Each number is 500 + 40 x the weight over the matrix's rms, rounded and kept within 0 to 999. Layers, rows and columns count from 0. Numbers have three digits each.

# down: layer 5 MLP down (transposed), 512x192, rms 0.0869, rows 349-394, columns 0-95
# gate: layer 5 MLP gate, 512x192, rms 0.0827, rows 350-395, columns 0-95
# up: layer 5 MLP up, 512x192, rms 0.0853, rows 350-395, columns 0-95
down349:503507553513465500536519491519497461508546523490508556515531482513527518469438465568488504487541494465474530502512489480514496469543491502488513513518425509445476523523468503512539435429471554495536566569491498538545511484511419537468466475475515542508445511473522523461495459490474480531
gate350:529566526513524564485509420468542576505513528473499498492441507523509429520415466449480512504500563479392412443517515486558520451456540482431495553496527457559531447522481486514475502532496486551535462553494468495523506507492475456525548494526540542536463471568509431471542542458484471517
up350:521473511467511509526538546497408569495513564521484565552543549417592439485436516459505465453542456535490539465531427505517469480513478454518451466458507490571505483533507498494479448499457476593419459515520489440516462526530607541515507519467521518511452508527560484513501472510537423512
down350:459492510507550493458541537545524513509424575475486548497550516435482514498490447466491484471551483494492501404504509493495531489472515605516500549593405497520450469479503464417454455489493493449534488468500469458456479521487502427534516530402464491469456520568581491515513461489496414461
gate351:517489434499462576421551533454566521517471473493542488513525542486543469511508488488500493540487540483452583501544571508475428502400484514547463489559498555500425545497498479572479533547417585486503478541501510524500533483544480481547494447528481551424562534529516460577486608506461516462
up351:484476463487539482543462495531477445483510555555478439524520477502451525485512563540543550445550459524522513492551512469540575449515439547550583480510522418507508499466556568479548492419520465545449490405418482489493482488469508479496461596503435516484466539484475555434563440443469522569
down351:540476479449492468567518523512497506501500433499544553470528433592466555545430489534531490540528525573590559412547488441482477463507495431578425493458496447453468471495513477417550526504464463472476530517540466534471518579440544583518565467474503506549498542481542465488541523507523456557
gate352:542469509525485562497452547454555443516497524511546442444547547533478565483552537544491497581457546505548445489501506464522477550425467402542531504377532386419390376505451495506496455483468507431466488516490532517445605504432544623508596509545581463535477550510528494514502536567471473462
up352:499490574451534457508555494462504499429566462432551444536601484436470504423452451521495514559483495512470496530425450534496522439471501522486576527456505500535493556516523460520469527498496499564477506496489539545542539575514543503547546481509476500590520538482520477456421527482436485517
down352:563504557510502571452512569448471475521490475503467454444434498516485495569485462471495473643465489528555440457532517518460453499438482449516462514529488465582459460508499466507394535506539556466506434489469448478478570488472534524477545442579532458530458523506553496484515543552477544487
gate353:500506468570492487506548482559544534541487462496472456535523544609522457525500548547502476497513541460499500493537496533489536571524484594472398508523489478430507492446520534524537555499520489511439515522565529574470517481516522408511458461452532455604433508495531507477474478503423499500
up353:484553404480510574565479551450501562538502437540520500471458541594438479582502491515442463562441551450523501533490473451479484491505538415513494504557528471552536482404507448515529467549590555523544563527491440457488448446472486535544543454499600516518497498482491505545511500566481483473
down353:441496497580533489516508480506411502476434437422506462499484502580469461519514460541495508533484475494559515500478416548431375447457551506521503426532520485577505459441436420542465411467500486472517535515492506378477473548493475468579541525476423560516552502506502451503503533510471507446
gate354:450521428518457504489465497491511457492571535517532530532457500449442520505454499513442470507528513454432496508539495521585505475466500530501461475498477478541480504458508455489484458525455497473425523536500526588566541541454467516515491519487532502498514465508484508477578494509509495448
up354:523478533482449554535485543466506560501449496509513438452485474562436506523516436509516473512525540513528447448468492471487528434528431527467542568528479497476539508488535493568527535540495503502482474497490509430537542496491533533478564547495513523539475465429547528492506486537526496573
down354:552523500512427486516574561500520521542466442463442505435545474598494473461467460526487448489534503449546483549421462509512550494495512525532496488583494528429504556532499570515504503515533530448554475514459435594520523455419511510493540452479492476519521415475498557456465570459452456575
gate355:501456493521507426492511471558510487557498476580580520496473461476509494491532452532458478464584527520545470516517509503446490547606555511477451507458519534482580493534429497527567453579459431580487496564461527494501492488531404519537397433483450585525453502534474459501404525466518521423
up355:570493549522498501560504457475547566454463522534493516495487475628462495452547494513435513489517450449563509478555581562480513442508495480499520588522618486541486491469449554569544522510523498491485459514456496458511544451545509535481509496481483570440534437607530519421539533569493471491
down355:472461453453517494450494555500494494585472476455575471500450483511482485450516496461491462462562545522596429524522472505453502519550488499488530552486466495491465484478440552527529487512525543528462495470517594534421587417522471525538450452526520571512461543552468450537460502522532440447
gate356:403539437510510521530559482517472562513582456523434505603522446497528468532485505496563579522458443471506402529478531472406469547536494474508467508464540563488500554477456532493499499420468457385428500482450408497474525423460573504486583475471464536539488543491499543512538459497524565524
up356:534531491495488542431533494555481596554508530535516418530482470462561537455502534489439496565534482443445509577512492504457488498545579494583469469449430512508511515518498450452506419532404567516489475513477437483442471463438500494434466478481472492538512515515445529511429448472464567556
down356:487485408497469449570551490465459498549468476531464505473540495537487607511517553502490517498501485478492467497550455469458459514485506511495456443451474492497476522520446531446563512472472504513498475454527430534501534497496431408443473474437448500439591532524445441566493483484544573480
gate357:504517501560527451484527449549528537562460458510483533451514461496568514472496459470553507510525505452486591573430473528469506457444591514476471509489482540496457488607501527520542482510460522517478492562517494498530505523545500517549500516495527460501482448525473481498497493494505484548
up357:466477433425479493547458489455531486518481454469441477530474463464573526484532524468478477454512444521507474506452457476496483543562551435456501541509516424470569572469460508468470550503519519473567529401491493512524486549606455554500474526511523534509552533485531562451486552583489523494
down357:473483443502468492595454524512558510506480517481488499457532505499477516477488497529538479468482415577493519458436431507482397493562574484520512523476487502486528506472497456499529562455534502506491419471439547454489505451580470558386478484552533584463527544505490521473431534591453513472
gate358:527491546452495545517496402499571433586441509441580521553573504543572446503523549540400443456492579480481510501495501501477502497482434529524496415450535471480564487574494471487480496554481509515488440464490534500559528472527458493461474421509529558541388464567498461515513494608538448528
up358:510463505529479406549488494417454471490608509471532524477516483507522532479565477478451519509540506463480525421494509538455529528369462533511513450517483437455568486465522546532544535419518509498558519512612514492550451501507482458489521529498532551548449439519520492516499436450539526492
down358:554534464524503485500582525478473453513587466502569457417514434540518454492502468494463477426467404530530457586486532394560546464566522463495474541494460522542529479421483600529492624503540524493498594466461510538518456515496497538496544484533513556573393524532478565551506492527536445527
gate359:484543470526524490489505482433473496496514559521497479539516475410506556382474476561477524500508511467510462469498532547495514469469481541505457553502541577452545477475483476449464528495482512539613496476501499482542489503463554479492526503427490475510468442448500470522482598461492523448
up359:488442475514418442573496482493521534521450483537477534462511479539570444515502443440484465629478481510534512530510376495500531487498506477540504503493533502545482503555535472509524518511526507423430583559427466544494549527558440457528507488543494452545463503517456502500531466568551469546
down359:450452508446480485474505475516465497504561477475482502562471498495528533521559465442423458450467455458468495519502529519509493460497481529528534488445447555478497539522489551508543495521556526497423480521463484555500571456515478479459429538533475607477553489524487452491439501415456479471
gate360:515537625565505471558479491548461477483453453419415528537586620534506514556502459479484405450516521462464496515487492499497479488399540528462454490555503549529476493506516542466505482474572522440475546542560470540562542459506573450463438440554478455520532452515501477470454478606465467542
up360:520464495465471496495530472537534529492517588554504554530505540497494499463484475453471467490482422534566483546448419542523508593464516417532539497538475549527442514557477422513475512447497442527493526453499506502516499617413500482507481528470549481505484484485436527519501441599507544508
down360:450482597499454504469499489531545512565473561469449466468486517544430515424529578512542453503509524465501554497526559506568575556444526481519514493540527533462521554576444535456498501577428535487506498462532527540485458505499499510555528452488462516501547484472459485435447570553496512416
gate361:497544498517518508503447424511533540542458497512559555485450513503606606483475489513502417480460487490455557513488482499556465424579506522512519514451485515468498534543463459525496439494523548579470503463520512477489510516496416446508470445476477477531546503414495554511532519546493494467
up361:497507471471539501504504535495529469547493459495422480452532475499484467517529491449483480506539524484453516473493497531389522468498492521536541546483541495509529474438499514502528518515525513462572464541494494549482427506515532526505505562572469556491512514540481421533474477469518516522
down361:421518526519499504478529546520531591437584483501512503472523518485487461463413554477447491478490467605499458475529484528532541463503473509542467504484477457533528517484464483515520498464437446534501505517501444489523533535507511494490493451525406494460495501461490491460507505494487465496
gate362:484483507471425511598516510418510474467485395472559518527474533514508530597495412454507567506534504509455400489493464561505412593499524507508553532455492469464460487516589490531504532492448440514397442523441489519625489443560518529519538563563488576546518509458494500491527557450507472478
up362:542562535499470472470587514493520504538552534514419489511463488447575560509513427481452514468463489525513465563564492515530504493522472427469524509477414546498416514542499487469532395516526427465461434504532472561514530560472448396498501496435425457540503396494469544449562473464525629513
down362:551447535539499462594559514456499471441445466559496501540472523531492475603545547504521468545461485530395562525427516533544471570591497503507452549472536497490437522501571500455470570525473512544477470483402451529521520470544479505437505464471468513527487513470482553426480435570472538475
gate363:513490484507476444455467553535435478476451525498494534550570549518493462496482466568512440480492424511496510537466544555487505442539472529470474537469541508388580442499492488499506522511417461499494538473563505489432480474562474471503461475544480512532472497565504519532554516550626568538
up363:493475503462469567442501517507487449457499530447458538621557477536441464490458505549411595492547454610507416492452475503504492491519455475458456528419581467492480603532432491501522495470506437477433461515537518474588481538473480534483526545517489436485472513491531479494546509447533423526
down363:510550543476488496411445435461473542412520506406468487523474488486486471394492499499491517604527468528473525438521506585454526490590516505486409534502482519571440514521495515504520449519521528495542523527536517540493506485556510450492462480478482507452492405514516507470453519477533516463
gate364:475508488506464425519466457505527553461490469447482525504489560552473550474519498454506508540450488434475476464452451497509496480503514467507563445494495492506470478549534554527522491513520479498416458515509556430530513489506489516526456460553475460444501546528471544490506507450547544484
up364:553555468445517486490476474452508523489528476508471579480455480559503482538448462553443433470520481451509515472490533495483439480544492436493499518525491546491451546505482510520512435499528479439443443475536484432514463469479546521504504464486501544465554462489485562514478541592527525502
down364:497502481456480504465467525557513475485481485468584473509504498437520503492499533442453527516470489534499521478539551571486557555476455489506474600461521500514498530449499505418439544504490565509524550479436508518491516518483499433479510508528444497494542509479530485480466506484432482490
gate365:520505502514508446535506494568495535443438468525478510564547469540445536427549501527463507548459469473555452560455548510460478536482506543486526509538431478507427527527451540469508431577495537548509454515490492433455608489546532523475529500557474489497538443562465500478519500487465546553
up365:431455481442531497484495506506480452549472523499478561492555510451599449510520512464483469494464454468483469506566484479495540489536475507597449455513498457476451526497445507551418516500546479433537530462548468480532457489545503511535458517490509493477410522432478512585422543497541521406
down365:545481514504446455426468519522475511516561501595444477473497475531484521565503433551516553491515518563442523562549544531512455469505505559498508482507507423467515478549461468516469465484509471409541578509523502520549479440527468464511469508521459442490461506441514480520407555501537456508
gate366:519448504479459483502508439484515479465537421435479558476546501509470492533455530488556442521533520480498493511488449485475496540544458431453572463475521484536446543487537578563443475490542547443490483561533549530493455502482471541493544489535476584483558533500524596534426488524498537503
up366:433434542532503574464440490425489444544441528425504504479524524522517562493445571473448482561563531504516525420488530506517380443511492532509486495514523482442475545436503562447488517499514455524490504471513505468465546467484473487511475514551457518534503525465500501523507511482470526472
down366:475498468435466535480484535556488464446511548439452484530472490505465487519411552525530517447559495551477486519516436566478502495540533413488520496470493470554473556489510510437516472553541516481570487434495425526535477500482557603445516540433504572480571476540491469525465525516499580575
gate367:485412549462479478545382430546464511471594469508578546567607473551456474477545441509596555491478537482507483531468455475489486553454482552531499499486458476516461501463519540454507514528534503562482474495455485496556425466500529510534484498451504536459530493602526505500469520514469478447
up367:524480490535516485527546584511545480521413548523438469495383471503495542477394532442495510490483445477494519571510509477521426455495473494529512503436496543519465509490416509548426457511466466496528472531518491422456519517540531434525477515508517493513514515469405472514516585519510489498
down367:470525536475457541543490558527517456523472462489552483508558464521477492468552431567522484437564571454446563467484476457504556414465509504530493466559537432528518547473555477443530582444498490480547513554489498509514446475516462513494435471545559457495479490489538484509483506499507468457
gate368:540510512483499517502449491507521560431559457489642582527548580457471458544477553444525510489516481498508536469480473457476445538419535493494473442529435548452513533438503514494485452544476499444532467518446531513445424538509529477473574456525496530496518493553465584490522542515517507463
up368:429515453512520493438542437492452494515446497482568489514507486469448438483472500522518591502470520503481527532530545487515503599534420440480612532545511518493492503493519479516447476470435419461554579491567534528458559484524498471569533506455514493456495476493518453502461497528456498465
down368:482446411506487442526619511565501323479514443528457450519377514535451430496497453526543552452509450514453522494560522492567483448480406559424520530541512569488471565527488493563498486444486518460539485542522499425504511442528390485461523487528548549512487538474500473495464512469555510496
gate369:456533476453523538509507469467566457438469462501468510534486463475504512517501561541438494515467520499484551476478482564453538565536534537539495493473531458470540461473483503526460478467557420407427493468522488519506521430510487470483496503489525527548506544588432474558498430457499509432
up369:539531464511467572497492509453478409492516478542488494530519512539515548548503495518447516504474527452574446485490483466454471503505470527557445505523536498517510548439476526495449492519440469524469495488461515520529505485521516549499502495542411501549545564497537392522489463513520495536
down369:459477496449477483504606428498468425484545467516538498568493500460491542528476497479560531547501616508508493440518569566477460517561507490483525507498462539505485478555557505510566530454521522490435471495496453472477469477500517497539496435462574575500515542509486521493578511465555480496
gate370:490432464521468438456531440517471516509520530484502543471537490518415472450457499494466547480492441515477539535507502463526596464534585460490474490548519495481560478518453527422481514467493570515510466491413513482474471520462511528520530461415555559484448503513474548514444487578470503538
up370:495490420508521479489488494559462519497532500518435495472534497543493453487458448500473537482510503521483507475402554510566527473559529549551554487556548470503477485496505528527510477542476598498516465448469533500573460455537503460540506517494529557471464461510512528477468475481517509487
down370:547517463490444478481602531473573423590463514517525440511524570522529533514491522472514470478503500502497456519448520383447474583501471542492423425537510581540535501505441516473464460556538546488432457566477512507469463535449491486473536460466497492540521505489504476466439444487453499502
gate371:514501522505576465505489484416518449580489479505480535484549570546553495450503557479404495552518616549475526511489512543482487512445480502460442506494535499513454482521453450526504536474496450543415436505451440456482566537506478408542439521498500498454527497481494499460500523489502518560
up371:560484532474471569497487458506537516533498490504495405508496517412527524536561499530503533496495434484551536433582543488544505504498482594450493576546524477487558498520482485444515435563482507471554480480565525482554435579502555478549537491487522529545527534562488500491400528528532478434
down371:470489548490548422511459492445518494456526516447445565518483592455461470586402459558495497473468462452519518451537481492571528502536493516442480516530502492579507540566464497493473458571591521464538490500474500449494515542479506547508533450444580475524532468462508436511494484571506437553
gate372:476473467496479417526494459504498452509554499569478497584562488524508498525465443521491483495586591492535525561529550520505460491495539474472508551518500520525490509519547544516540469488421507609451548478500531520527485396451571514515470519481482495506462497495527497538478459561496499455
up372:471407524456504573470508466452494436480494508494571560489548486474485558393553581442508401546427472513518508489497565454510516547499506466491495528547539510472466424507481506516457530510470545502481532457504454463472477494467480429546486460500507581529507461498415433504437487498554455509
down372:468506457464482498413468511469454523479485475507547488503490557542499525525531536536483587463431470425486473498513525442486495497500485483464548482452508523502600522550542511495537527599551578487484440497507514512432478559464504512426550474475503474496494505495521435504583546495497410565
gate373:468491472495488542486503523542461536542510511537513564477645479567440510479453535522484520600488436492549473510570543436563481509450501504484492552537549483478493616535503456439496470528512427517575495527475556553572564518470535510486431518447459483534523502475462490521518486559547524520
up373:489501513474527553448457423479502534534506478439537490455547536511493500560466530445475488548562476441582479504515525455559464474482500535455526521452460566541469589502557443414552440533479545511595498498475571605553508512487535540465452487518484530564512461471514501490552530518408533435
down373:564478521497490479551431557544458542458574555569531535488531468498497447486491519551549519450503485554500530507454482507504489517583592463464485494548528487603504542457535477472498537585586482459506490591489489495524473513458443496546495513527472550554527483473444415467473477520535537555
gate374:489419511532504440503516469437510520471509477481508441442459463565504410536495470472538534406536491514532426471477539444448432608462533583407518515434506506473545537551497526481483541493511530549497558539448541465442461466491425484491490465466490391541512425522486530507473451449554479565
up374:514511464464486529435479536540509572477582495450450488479535522477519498518489483489490550455487547510491515511529468605584474453528472482499466519533498498518385489482543422423451464539493492513520498489427524501507564487531478514510475506503449534512542475468557472525518537505520489518
down374:497444538476505512470516556453445532504432509524533489508554536453529466467480500520545487470421509479491469475479503538471585557594533485556568480455501443574489475517482502523406457511531465533450513440508494474508462583493498476486478494492518541486517537488502522510498570488436615387
gate375:474490451550514541540446496496526519511516537550497447474467523516507507472545536488473516480478455588525510393441432511525578586453476407449517553562474515493465559413503531503507427472499520471432557426484507549457432527494500547446497461492497497485561503513525440542546473474518495524
up375:476489537511455547521508525527477515545493547442530501501488525495537576505531542468423552475488569542567574481510433470512534481486414518491569592474501458470512539458510494465565499462387422493422538466517534528435524485489487488555544461509495588545501496540548517560487462495528501534
down375:529533520566511506467536448502519455439576496513469507503516467496496505477566419476508498428549506415497497586546502452527497491485513489533470518532467562413429540444444476475535565475481412445460598588476476527424533416518507508493553497492513511507504448520476499541442555505498525508
gate376:531551468489524493496509466524522497440489508545462512510542523504546532475488434433470536449587413514487530484460519545496576501502535464520475519415478539509463580527476477518467496526472494502475451574478522447538458504525483480512574484410454577468510445527423463484494459461506481436
up376:501489530522460565480462519445501567434476523466483452487564571509529502407526483481480530438542537554447509505515408532474505409469557492432432571512565473550472502475503456495429580521473537462545496551481523539484565495492427452590568487525526500503470473511485537480556571524546569560
down376:541582509451427501490551458440436556500474504446461542514497590418543528471452566542531564560476554448464444521496482477447447479480481516448524551520514526520531430541436519491609470517474480484441527489493520550493511553502476468515519410555536479513464578473449510451501505513571484520
gate377:498527552477454505469441482522516446493452487499561488472499471468505523467450481551484431451489500495471530504568487475489499509504524511560516469495499432481462545480514480471502521484530484477482460532506511537545506496552489509478521510472562450491470455490472556525507495512498544413
up377:487415448463444501500524486538468518518510460500461548533476499462497523511473496505510506500485468541464499517491514457488511469410505488496511520484488458443435549466537425496474515503454476491494453559503477499501551466541512481555553525550493536394454507479460461513481506473502511529
down377:481515511524521535499479526556463508488462541487504493499486519487490484489518476532478533533461464526515531539506502518523528508488467445511460520584530502547540462542540516426505497558458455498489496475510492529453514538530480505560504518529452451455493498445532474453491497460559509481
gate378:442446494525492529468527527592574457571459583522520570550540578497519535476447509489489467521453483485502472568530515484532497528492466569539539511495443542481504534531509498497458518557498433502473495504527469528502509519460494422519506517518514581518515547482483471482442470469458489457
up378:479488520472540552549545488481470459529460504540498565518514439526485523556444506500458490477507539475457474455497480460468490542477504480486479467504537446548496448481538555539456483490459502454536515576577492461532487549507544426538454493430430486554513513450483544496493520481525469552
down378:502554447527540534561476462592514472512511545572490563490455473427493536536532509503479505468495490431529447498530507529602469479547558451524516603493484461513509501533487433559478477537454579515525506484495522608474529526542514450507564505474469495462522495525534544527431564478516543492
gate379:467498551505551531497603519478476486477431553523468491529468434480460521534533467545513550378559512463498504580432549487503543537493521514464450523507441516579517506544460473476505455490535503549443511493442476571516557453454511506509467564460571526453504552526504546480425473568482378418
up379:543390519512522556489481503495506469536521481478490488506469524470455471449543558498474491454594528503526526507515527475449521513481571481505483519481563482483554413569486500510483435422443448574486647539520483450518457525498453473587524527425492478533477535474525565580573577528489497486
down379:455503553545516431545486491501535489534457505526538427494512579561457541452441503580512498449467499470539529565505455461537504517541571499575523550508513544512486468502502614509498476565496536503568563523524459555528446473480449529566469538442491586509529528561488503467559459471539496418
gate380:434530605480507556512419566457540472499531467521430545565534465639466482451560455432416496566522479623472407401531544551533501475500480509491513510462562515537436564543491449486515471496496530485456525500474510538536499497513554504527482534559527498470514526524432443564494431445525490493
up380:490418545583546448438469578479549424555457462523551444504498514444556498537450396531483489500483516460510467489430497385522569494509562448507462555510464532541478524497479483441442547533501485508570525483539501459510520492484513429533461532480495454483417465457411487437530499490495524518
down380:467395566553547542470449499548544487452371573464493535570462588524570440471508441524418559451482372473466477562554443503540493387439485538568465488509535605505427517414613496463472440564484474508503432551516623478484516478484441508559424489464546438445480530445409577455457545473532532508
gate381:466527496476469545498536479538512496480464488483492440478441533506515513547436490505441514509503508511425502484539507485486476444459504590545515512555543518446489500590567519459543512445526491431519488528591524498498517455516554447497549577483416529417511466513544469451502540513440523490
up381:543528509479500488476539459513528475475498491465522535485474543508497491515546544439473495509437475547545437499481478550527484534507515456566496495471473495536530464450448501538489461532505502526526481471423476480490501470483492527519473532459470493506482488503453491524445500473574545523
down381:517513562553469466435462552496410511505502424517467416481527439509544517522543542505518456485513554464484549531505506556471407446517489516534494539479573478422510491563506496445542427425495508501555549518456543533510496470506489487467501502552491510530452515472515509529523537552445492440
gate382:600560527431449494496464482495517525495511478538473505482487483609586534480519553421558453462518508501519540462452515442491436484527572590582485568549441491456494528450446489483500505463478499462524445524493535467517515577513496490484471442476503477465521513520489476484527464540492465425
up382:479504544470561542436509518498507546444526476581518512566551464505529486493601580571538518511564480487505474517447508487493511517446508503512515569524459501427447474545569556435509435486513443442601493557460498503501490538468496591506466419495577539541485467454585600454411487449521426462
down382:498490505499501496527523474470475504524565521449478473463616442512442502518511552493502500459482444513512546487518482454543538537540491487522507543462471519565476534493564541483473549549481498558506507532443527445461472586512433482466586517548479496480482558473480560462498502468464513525
gate383:515501487502528511535455502556574486485497533512444466529577545501465540524526448495485488525574500531475519497533512608541508563574485500527496430557464527608567554501471445515467497494478518549472496528482562475501482415504469429494478554475502519472466404492498480505509541477499506522
up383:503447518532422595460527498468481546467403499507478488464521499468463472537545516437491491489546509527451483496509473424558626502511552565519569513484401566517520586528606484534517486461508538466461498483567520532512512503539536474468399540526507522467570486521535454468514451469537541527
down383:519506444461478555460505516467507543434484552469501475455415533473541425500575528453459508429462495494476502531477494523535503459578516399547570497490533532482493475498449525440432476608520545473499457517555449502483557499523547600449489456535541547447495540491572525491449549514474461581
gate384:472406505457483482502530530491514511500524483576455483471477466529511364488518474502560512483506459517528543426540519513491474493411532463387435482490404466575524463512470460471470503497422462523465501464469470469550511460541454568480556558507544521532560536512524509580498502496528393503
up384:504518508540568505474560484490481533477543494466527470503486493526486527533513498461470533453489466471515494542479507509548489525480502513521502503531526439469518445559475489436438533489476537438568525475440620567557468455525497584525506502537473444488460499475537593531558450471490475524
down384:499496488485577502518548472487566490571511521513473537516451476540558477544605480493417482453526500537484578494574546531587573484513448388439473547496543536422513416436481420589544544469501439446505484432497509511500516460512501478500517516536508537501468540427558525504486478494510478527
gate385:503572525548503497489491422582433374509498521501473480440497602493508503458524483456514529539444580484420541495502540491455485539518489444517514515425467491472502475516422483559524503502459470450515503521472491435520507553556494453515567474568482547477515495519491513479476496538430517478
up385:421504458444531464484458474487478499519443507437503527544517527511545541519526496536501412522498488484475468511536479538516571460461559557444489495537440558478518482568469548458493484510437530493519499530568474491419486498503530555573461474523479564438537481568524541385433503525524503531
down385:505488596488478436485606537452517486545470504541457527475477447551428451501489427550492479423517458501547428517503505485565575537427465528498476473522476490429508484505519567440518561496461501466533526491543542439545454484502539479579491509566554528457465531490514503478504545547584497584
gate386:565522486526546529491544502477558471543503473449462484500519493476466518530490499509593470481514486530586517511509529488472518444443474529468528527453540497504579481575460471530489522553501462501495507517438545548534543534452467570528432505533481417460503491499529486546522497534548485515
up386:494542489485452553517537531546478445511512463572484509504562543477500528488549515490482525478487444498564451541509503488474542512584473562480468528506498479501503503503459450394431482524483458450526536428461490484535493462457508487473525509470496436576547504495514509504509495536526487487
down386:516482448494491473505471529514519564505493543487559460518465487473442484509547464509495510508463468532448465493572507443516504452474546521527525503462524491570559533494487533421557515553509484497437488508433534469484523586537553476476495521466428483479508462475511534423490464530522487506
gate387:507458497483464515461560433462465485481498545537560477484531497477460507474458423435557461498473499543451530436488452519522520483520500528547511450453461524454522473536533445495508463506452511507453519433487524447442541474504500536487478494498434490533536548566479539464485507468532514565
up387:523570431502473458497497485531578539539504506523438504513500511511472561449530591508527551479494508513544493529519462481561454520445454481442446524413523434461388498480451471510447550490490494522511452516527424540512479508521467595494492513524486540475488541430573532532498465486503457495
down387:489469533529518467502566519482455480506394495551486516487524465609490512505474499549505525526475486483486463497468470470519453489526490435534495531476481519505481486576475476475581517521556470458535474515442527451466391467465534452517403467509475520472550511477515485500472495507488492486
gate388:567563508561468480499549438548449507459500427461551469488527488546488527445488597504477492490498549528500483512515515507518492537522498513561493559459510498538526508530534503478504530536452496554470551530538497473514442514577522519457494514550497596526495532543482562458467493540535466563
up388:560446542524491482517472515457510505519541528472528500536457545486539471511545525478485480497585477505535452520473571512499470445541564579528510482428528464487442493497487521498533467506480443451441489517479449562476516473506532500550440563517493578475537472521497525491435522496580486436
down388:565483544538424485572417556516517539490472517449509535455458499453481497522516533535493447540536455510531525560510532496482485466483562496486508510427535467507495528530473489515456465540403494533446523507510405506513525507525516508482470522561426585517485489522484483502506503429491434531
gate389:548460458481504518458529512543565533526497470506505513520552463490530463453459582505527496529468505482468485446556491527489433471468541426528502441522505520500471512494570587538476489467526489493457494516426535487531570526514450569555470550499452528481511461482509471536533551446516524496
up389:501501526557434499564479495436472485527543536566489531484544480516498477492530509565451516509597459449549447456492519505546487487418465515519522555503561552468436532573528479476529498490533541533474470506557489470458544396574487560516520507551476436451525490480506570493546536460462480421
down389:509481531470562544513503479523467426506483565470466511476472502528519546513470457509537507454530476535457574539483494522511532484530488517493488448507509492491540501502487495465556565447521555507521557493428478547452506523426498445500514456473462516557559458550487493441523508479514459626
gate390:486545443486508491435485460499470513500512601514498530566508438479470509503560516542464511421470584554506551503523485534510576511496497494492489414388528501569482535494528564500480426525433482516514440437542473480468549477491531449578493526529544472430434511437514514510535432527558464499
up390:479516481468539438529470447513446488556460392436504512522454478553479518518520467483495372497495554383509559543599511520515504520479481507524459525471529493468475404439453433442573554509561499532423499532491462547458540543482479514406463449469492482549449509535498509504435547482457540526
down390:509571507367573485534581521477421492511529448410479469468492551563538476457504493477433459588484483487486490482580494549503472542501497507509510471549507464533507469502501495475473512468490422482533497478463522511544521562524521441432429429563490518510478516493413501518529555448501556514
gate391:544487506478483420510438518459504435519435460490479534518454482504470513494511520437468527485482489532412541532440463429440458503464578562550432561510487543478487483544529485513487458469512453488512513542483575457531507487454454451524464507528498528450472472506556544462469512527563542597
up391:474451481471475472430522518492511509486464500502521583447524534524480451451538507508505436481568566466473447480515500494509494519495484507532453445531490534576572559616509460476469485510526480500504540458486472541556488550528493488405406550407533513512462525506481633515544464496532444490
down391:507469509456542532522482504499502519509475511491470548509451488516484548564508480553474461498491575527456608487564516528531500518535555556387452512542551487586498412480519506491446468513567446493483463566513554462508490502529567543466465547470541499477507482527549483493496430522434536502
gate392:444526470482490504486563496444496544556552514530540450541429466517515524556478566511450473424524456474471465540495574442514501562466525520463455508522524503423383497486555429555430432500493429466570497484417509457475422529426516466575565369520449468562541520476514454451524559481504494562
up392:516467541484489516482539484541557513545448515519519587472505521518489458456531504512514549565494452492533493445577400509529589543525467461529525496445524550494566580435457467499513542563473516500488515492577476499458525383466460516428450537537517557480502490505494446545513453546449519394
down392:458521525490503445510423599559535460533556547451489531558539486553448511447484462506500491497528552483503492536495477436483526446502475504496563542584554514524545423518541533519550488513504505495487463391519502521501571486508512503479548532507512476523457543501505529495503496523474474497
gate393:507479485493475494499522497525476520490583552475555519493497513489498465552484478583505514481483501556467574527456524496452498448494500466460516499493498525506491472499530478596510541456520503468559508515543473434403532507540486463513528465551527505531582590523587503518548563494510499492
up393:507502541547503531552485549559465456497574554555495476455482557450542486414460498475475485516519614479480478461529447567454500533485422521530467521510516511450516448514490464445393508473464449475610512494499498522461523480527508520509495520444516420514526443519581537501554484431509474488
down393:454505490564417546450475540493605566535546465463499469536501557368469475498476585533580507504495560509579535404494501432499513489455506507494548429506548495539473562428564543545470488495521481476512516574502380489523563569569446470512554503520527560488504554467456544522447542488505460505
gate394:509487490559497561443541442547585542497487469525500492456491445475500460469482443509525547483580456521456491496499495568494499569488522504561428482471430565532529464482563509481520524447416460497454459477487482500384528513535561518541497554505478498559573474497544499555529531435482513500
up394:479525547544436537519509438456513551423546508497485511528507461461523500479521519528487467490521466509516520478493609558511443506497538477530526519474448506564555493541567473585457429553486474443469502505527496468517480500516544415513479524553539531495550421523429456453559392547455552579
down394:535440537502430514467502480515479518477529481474500463539490472505572463491519579487469457478574524532465574517524551606525458499444517515489522589499467504415546402516594505565485436541515438487430523574568474527424539500557451482512484494483572529456464550504439496459516509520460428453
gate395:502487556536412510513518433620537463566546472509501541509381569591467464595543502564516467492515615655570482470441454496548466501439495499476484438534451500432475538508520508488519482514524511472525463433528480471419512513506522546475494556491509512402555508472594433541482521517493516535
up395:451480478501553431523482538568580569537478513520508561466518467500453577415512489501470479499465516559470610501395536486579540446426435492487544519523517546485507514588485464536471545473424501438452502518584520564526635484545503569514472494462535561501475530528470432453548500525454530488